python train.py --num_attention_heads=12 --max_grad_norm=0.5 --decay_shape="linear"
Each number is 128 + 24 x the weight over the matrix's rms, rounded and kept within 0 to 255. Layers, rows and columns count from 0.

# layer 2 MLP up, 1536x384, rms 0.209, rows 1436-1467, columns 48-95
[[114 139 108 159 117 133 115 118 150 128 135 133 133 125 135 109  99 135 130  81 124  95 109 121 120 120 145 147 117  88 145 157 127 151 144 123 143 119 148 159 140 106 162 132 148  88 182  97]
 [117 136 102 123 114 156  98 126  71 146  96 132  77 137 132 139 124 100 139 101 129 109 135 106 140 149 130 142 144 157 131 163 110 127 170 143 108 112 135 134 105 133 137 112  71 114 126 113]
 [132 176 124 134 149 138 129 127 108 133 134 125 114 102 139 118 111 144  94 125 160 110 106 139 103 155 134 129 139  79  96 122 153 128 127 111  98 151 150  85 135 117 138 104 138 117 141  84]
 [168 126 135 166 184 162 138 130  92 119 163 124 159 128  96 119 145  90 100 122  96 102 124 158 154 124 116  82 148 123 121 132 169 150 129 153 126 136 134 169 133 145 169 145 128 101 143 112]
 [102 109 151 132 113 149 109 167 125 128 123 125 101 107 167 169 111  88 110 157 134 107 119 144  99 155 132 142 129 111 141 100 158 100 117 132 108 129 122 161 129 113 161 167 157 111 144  76]
 [124 102 133 100 139 133 133 141 111 117 142 122  95 114 164 151 100 153 100 134  89 100 110 153 137 143 130 113 139 166  84 123  99 124  94 131 162 111  99 152 139 150 167  88 180 145 114 139]
 [ 98 154 143 132 146 165 138 158 124 141 166 177 141 125 151 146 157 124 148 100 158 121 130 156 137 157 120 140 134 113 146 137 160 121 136  95 138 108  88 162 147 113  84  96 113 107 111  83]
 [106 148 157 136 139 101  97  79 100 104  87 104 129 130 132  72 110 134 121 139  99 169 120 129 111 124 145 125 110  69 149 111 121 118  81  91 116 124 104 133 120 118 121  95 109 191 119 160]
 [101 110 126 179 109 171 141 132 110 163 101  99 106 136 110 151 161 118 180  87 116 154 169 125  54 115 114 157 104 164 135  92 109 150 137 156  59 128 125  74 134  69 110 157  88 149 154 138]
 [140 151 149  77  99 136 117 124 129  98 123 118 103 130 132 144 146 117 126  97 116 140 107 116  86 155  85 126 124 136 104 123 142 136 150 120 128 151  95 141 126 120 158 130 122 117 101  96]
 [161 146 116 104 100 150 134  97 118 102 147 101 123 121 128 139 147 164 160 161 132 146  97 143 109 105 157 161 156 109 147 145 147 130 153 107  87 140 127  96 109 128 146 151 110 100 139 120]
 [ 97 122 134 100 148 127 146  64 109 133 141 137  47 150 129 131 139 117 117 137 120 122 141 158 124 145 119 151 144  72 163 177 101 121 130 140  69 117 160 127 116 132  86 135 117 134 166 188]
 [ 87 113 123 152 137 161 115 100 135  79 126 154  90 129 139 126 140  95 147 122 149  98 126 127 119 125 116 111 127  92 133 126  90 101 119 125 127 130 120 106  86 117 142  96 105 116 148 134]
 [149 120 179 159  94 160 126 155 168 159 100 136  95 143 118 156 122 157 115  81  86 115 160 168 104 127 132 127 119 155 117 147 149 143 119 113 154 143 114  52 121 195 117  60 124 147 151 184]
 [155 143 152 119  95 187  84 162 131 111 145 111 145 170 133 101 146 111 148 177 134 147  76 134 109 191 140 113 127 144 108 151 135  89 118 121 122 110  94 143 138 115 161 148 176  71 148 137]
 [133 108  94 119 105 138 135 183 103 146 169 147 143 191  66 109 105 125 133 130 180 155  96  72 119 138 194  71  96 178 142  73  82 158  93 168 107 107 165 110 135 154 166  93 113 153 147 128]
 [107 121 122 131 113 141 146 103 110 132 123 125 113 113  80 137 146 159 113 123 156  76 107 141 115 114 125 129 135 159 127 199 165 126 119 130 118 183 134 122 135 116 118 136 125 106 168 149]
 [116 105 118 134 149 119 111 161 146 154 127 160 123 131 148 130 113 103 140 134 178 139 144 105 152 110 116 131 169 121 133 104 148 133 181 150 125 168 140 112 112 117 144 117 126 125 134 143]
 [157 129 146 125 106 102 164 130  72 152 142 130 157 142 122 123 140 134 103 126 125 120 122 149 146 131  69 118 128 152 100 123 149 137 119 118 135 148 107 175 123 142 143 113 101 119 157 124]
 [150 119 121 159 140 131 119  95 135 133 120 142 103 154 149 130 147 139 141 118 123 153 151 146 135 125 115 134 159 150 103 135 126 111 112 135 103 112 146 137  92 100 136 149  89 100 155 135]
 [104  93 123 103 117 143 117 121  98 136 139 122 121 127 156 156 137 134 125 185 156 112 108 124 155 120 118 133 129 114 132 135 129 159 133 107 165 157  95 164 117 171 110 127  91 155 157 154]
 [113 145 160 179 104  84 108 163 175 105 184 127  99  91 179 103 129 126 151 156 159 117 127 130 150 162  79 150 122  83 134 146  96 100 110 117 172 114 124 123 103 144 127 139 163  69 113 109]
 [164 110 102 171 128  64 128 116 159 175  99 137 145 147 101 111 134 120 149 105 104 174 139 103 119 179 120  96  96 110 152 139 146  93 190 102 156  89 132 116 148 102 162 134 150 170  80 141]
 [114 132 108 127 172 125  75  94 126 108 104 168 105 132 132 155  77 116 121 131 121  95 142 113 128 146 128 135 111 126 119  86 121 117 111 109  87 134 165 147 110 157 105 112 131 141 131 119]
 [128 130 126 116 109 148 104 129 113 104 120 142 129 116 109 136 190 146 143 126 137  86 179 157 125 120 142  98  96 125 124  92 155 136 129 123 106  97 137 111 131 118  91 122  87 103 138 155]
 [150 132  93  87 194  69 151 150  73  99 101 209 105 133 149 142 119 101 148 104  98 133  66 144 145 136 179 115  72 102 155 101 126 119 116 105 118 153 131 176 142 137 120  90 124 115 148 156]
 [119 136 117 130 154 130 123 119 112 139 139 138  93 101 152 146 121 148 133 119 129 119 144 129 135 144 121 150 126 109 106 147 131 110 132 101 147 157 150 135 135 147 121 127 122 127 100 140]
 [111 158 137 107 120 103 103 148 145 143 120 124 161 121 128 127 177 160 160 104 148 120  83 116 119 152 158 130 155 124 123 123 112 129 109 133 174 123 122 172 136 133 126 136 117 127 141 111]
 [118 153 129 101 141  95 107 105 134 115 150  84 102 132 125  43 126 144 128 129 131 151 107 115 119 127 135 109  94 123 146  98 123 130 151  96 108 118  86 133 170 157 134 115  75 115 103 134]
 [104 132 115  86 114 128 124 150 127 157  69 114 108  98 166 139 147 106 161 102 169 176 182 136 150  92 119 144  86 128 114 148 164 121 110 103 126 107 115 155 101 138 183  96 155 138 132  80]
 [ 99 110  95 169 127 101 158 134 112 103 172 119 126 169  97  91 149  99  11 188  84 139  70 141 142  84  88 125  62 153 155 131 158 128 128 132 152 157 103 130 126 133 141 132 101  69  96 127]
 [142 115 137  98 141 139 102 141 132 105  81 115 106  99 119 130  97 112 141 153 139 128 130 122 102 137 138 115 115 148 116 127 119  95 136 138 138 138 128  96 145 138 181 142 147 120 161 185]]
# layer 2 MLP down (transposed), 1536x384, rms 0.143, rows 1436-1467, columns 48-95
[[151 110 127  67  80 141 165 121 126 112 194 171  87 127 117 112  67 134 111 127 109 131 173 132 134  91 153 134 110 111 116  85 132 132 138 136 158 122 100 134 123 159 179 120 135 145 175 124]
 [ 88  95 110 147 102 151  99 148  77 167 158 114 109 156 144  76 140  96 144 124 171 130  99 135 131 136 123 178 155 114 128 162 133 113 118 129 103 123  95 128  91 111 122 109  84 120 157 112]
 [140 149 162 125 121 165 143 163 134 138 140 118 133  67 133 109 126 141 113 162 136 167 103 203 136 157  81 167 133 138  93 136 137 125 115 144 124  99 149 144 116 114 120 127  89 108 154  91]
 [126 147 115 155 148 150 106 126 114 127 138 108 140  82 110 103 145 106 123 150 103 124 150 132 137 136 101  97 105  98 143 120 127 157 139 121  59 158 112 147 135 137 135 132 119 104 117 120]
 [ 97 150 141 143 147 100 135 154 144 145 108 137 147 137 153 151  95 110 119 168 108 111 143 153 118 185 130 126 108  84  80 128 122 150 150  98 115 171 139 122 134  98 160 130 146 130 153 125]
 [123 152 107 101 118  99 117 118 105 137 118  90 152 122 146 164  99 122 124 133 127 133 122 148 136 163 193 146 135  94  62  96 124 157 134 118 142 128 101 155 111 145 126 164 182 128 109 125]
 [118 167 142 123 152 136 102 146  72 136 162 148 140 161 121 145 162 115 140 139 127 102 126 179 166 107 130 117 129 147 156 127 175 128 134 126 136  84  84 131 170 144 139 129 152 147 125 165]
 [123 139 114 122 118 114 138 124 152  97 132 128 164 148 131 103  74  90 115 108 102 171 120 127 121 157 146  97 144 106 116 144 113 112  88 124 124 114 115 144 139 135  83 121 135 181 116 110]
 [118 126 102 130 187 139 141 149 142 145 154 130 133 158 124 101 177 143 127  70 124 139 119 116 102 123 134 130 146 133 159 111 151 137 115 132 117  95 133 117 185 130 109 118 130 154 124 135]
 [118 109 126 108 121 160 120 124 146 115  90 110 148 143 146 149 117 140 124 161 146 177 122 126 116 160 111 130 127 143 108 122 163 152 151 131 169 172  74 116 136 115 145 125 126 108 166 134]
 [119 135 121 109  82 133 153 133 128 143 156 112 116  78 135 170 135 144 138 114 157 122 101 134 187 114 153 147 127 122 119 132 150 126 134 120 107 116 159 124 100  79 127 109 117 134 131 135]
 [132 125 121 171  90 105 157 154 131  95 103 104 110 144 192 112 119 154 195 130 150 122 134 164 113 119 111  97 129 145 131 162 112 129 100 165  86 138 173 148 156 176 161 131 136 169 116 151]
 [121 145 129 181 130 144 114 120 148 147 100 124 172 120 137 106 139 140  96 143 148  91 109 133 111 164 122 113 145 151 171 145  97 150  55 142 138 123 151 110 114 121 145  90 108 102 166 110]
 [147 151 140 154  75 163 123 145 174 158  84 133 145 150 123 135 128 159 154  98 134 167 116 128 102 143  79  88 109 166  97 130 152 151 123 100 130 148 127 135 139 109  95  83 155 121 127 153]
 [155 133 119 123 139 162 150 160 163 104 130 112 124 125 160 128 167 129 145 147 107 140  79 144 128 193 154 148 119 113 129 145 101 123 177  95 126 137 110 118 198 148 111 126 108 135 150 119]
 [122 121 126 106 129  91 156 138 127 141 107 155 132 178 144 177 142 132 127 110 151 201  93 117 120 114 151  86 156 143 122  90 136 154 108 140 125 133 139 144 160 134 158  69 122  84 141 116]
 [174 108 109 142 137 107 135 109 130 107 118 121 125 116 124 133 116 154 128 115 125  93 126 131 115 109 118  83 151 147 140 134 157 114 110 106 114 127 190 137 140 114 115 120  84 111 136 134]
 [137 151 117 118 100 127 123 122 146 128 153 133  95 154 159 114 148 130  94 110 112 105  93 150 136 134 121 123 115  86 134 133 107 148  93 120 116 143  95 187 119 115 105 106  68  90 121  89]
 [117 164 141 138 121 105 166 113  70 103 116 145 120 111 152 121 118 101 118 144 137 104 105 153 133 187 153 138 182 126 109 125 129 131 116 133 156 145 105 131  88 160 148  96  99 138 162 134]
 [120 108 141 150 140 132 139 163 121 145 116 134 115 187 142 111 161 126 122 137 145 139 145 165 148 164 130  94 123 108 107  97 130 133 124 114 119  90 158 115  94 156 108 136  98 153 150 114]
 [113 129 152 149  88  89  77 148 124 174 115 136 113 115 118 133 108  97 132 142 125 133 138 161 139 169 139  87 113 142 135 144 108 117 142 113 140 121 144  80 129 137  79 171 106 141 143  86]
 [145 132 142 176 121 130 197 158 101  84 139 135 127  96 140  97 141 153 126 140 162 158 108 124 174 168 103 121 117  99 112 138  82 164  87  76 153 106 159 122 124 102 117 142 161  98 170 165]
 [154 110  57 139 102 109 144 113 150 155  93  79 124 138  90  88 103 124 131 153 114 172 140 144 110 112 118  66 121 177 144 124 133  91 143 134 142  91 121 119 131 117 136 155 126 131  98 131]
 [150 153 130 105 160 115 121 109 158 106 103 127 125 173 106 135  60 119 102 167 155  95 142 151 164 126 120 132 111 131 105 122 140 142 106 126 101 123 104 103 102 146 152 139  81 133 140  86]
 [109 123 139 164 104 136 129 157 179 103 133 135 101 141 131 120 125 132 178 134 137 122  77 185  97 152 121 114 112  92 151 120 114 137 124  95  94 132 113 121 113 128 106  96  79 125  97 145]
 [ 98  94 111 114 170  87 156 155 126 124  96 140 167 126 123 183 117 135 155 120 157  97 123  94 128 193 149 125 106 107 131  74 145 114 103  66 136 163 127 120 136 124 158 121 107 123 145 175]
 [138 140 140 149 144 119 115 119 135 131 102 160 114 152 112 113 121 148 133 136 131 142 119 120 143 138 162 128  99 149  83 114 130 117 124 116 134 145  99 133 130 137  95 125 195 128 145 138]
 [133 171 149 165 113 134 139 131 123 110 113 100 154 123 127 110 129  93 154  72 133 153  73 104 101 159 150 130 126 148 132  89 108 155 124 107 140 145 147 147 133 121 121 149 120 158 119 135]
 [134 105 120 121 123 143 125 113 112 141 150  92 102 116 147  46 111 112 133 130 134 133 137 121 111 131 135 188  93 111 154 126 131 120 172  75  95 116 111 170 159 136 127 125 127 148 139 134]
 [101 114 106 101 140 143 115 120 122 171  60 114 180 152 159 105 125 115 150  86 147 166 138 112 150 126 124 130 116 138 120 149 135 166  61 120 137 100 131 141  97 139 188 131 193 122 127  75]
 [ 99 115  93 183 142  72 177 156 177 151 134 151 155 159 114 134 126 139  73 164 117 136  98 131 111  86 123 116  98 159 133 136 143 139 151 128 114 164 138  83 176 140 114 110 129 111 113 126]
 [137 126 134 109 127 143 149 105 129 158 115 135 107  95 139 121  88 116 112 143 136 109 113 111 125 154 153 100 121 175 125 106 145  91 114 130 114 127 120 114 161 130 155 108 138 112 141 132]]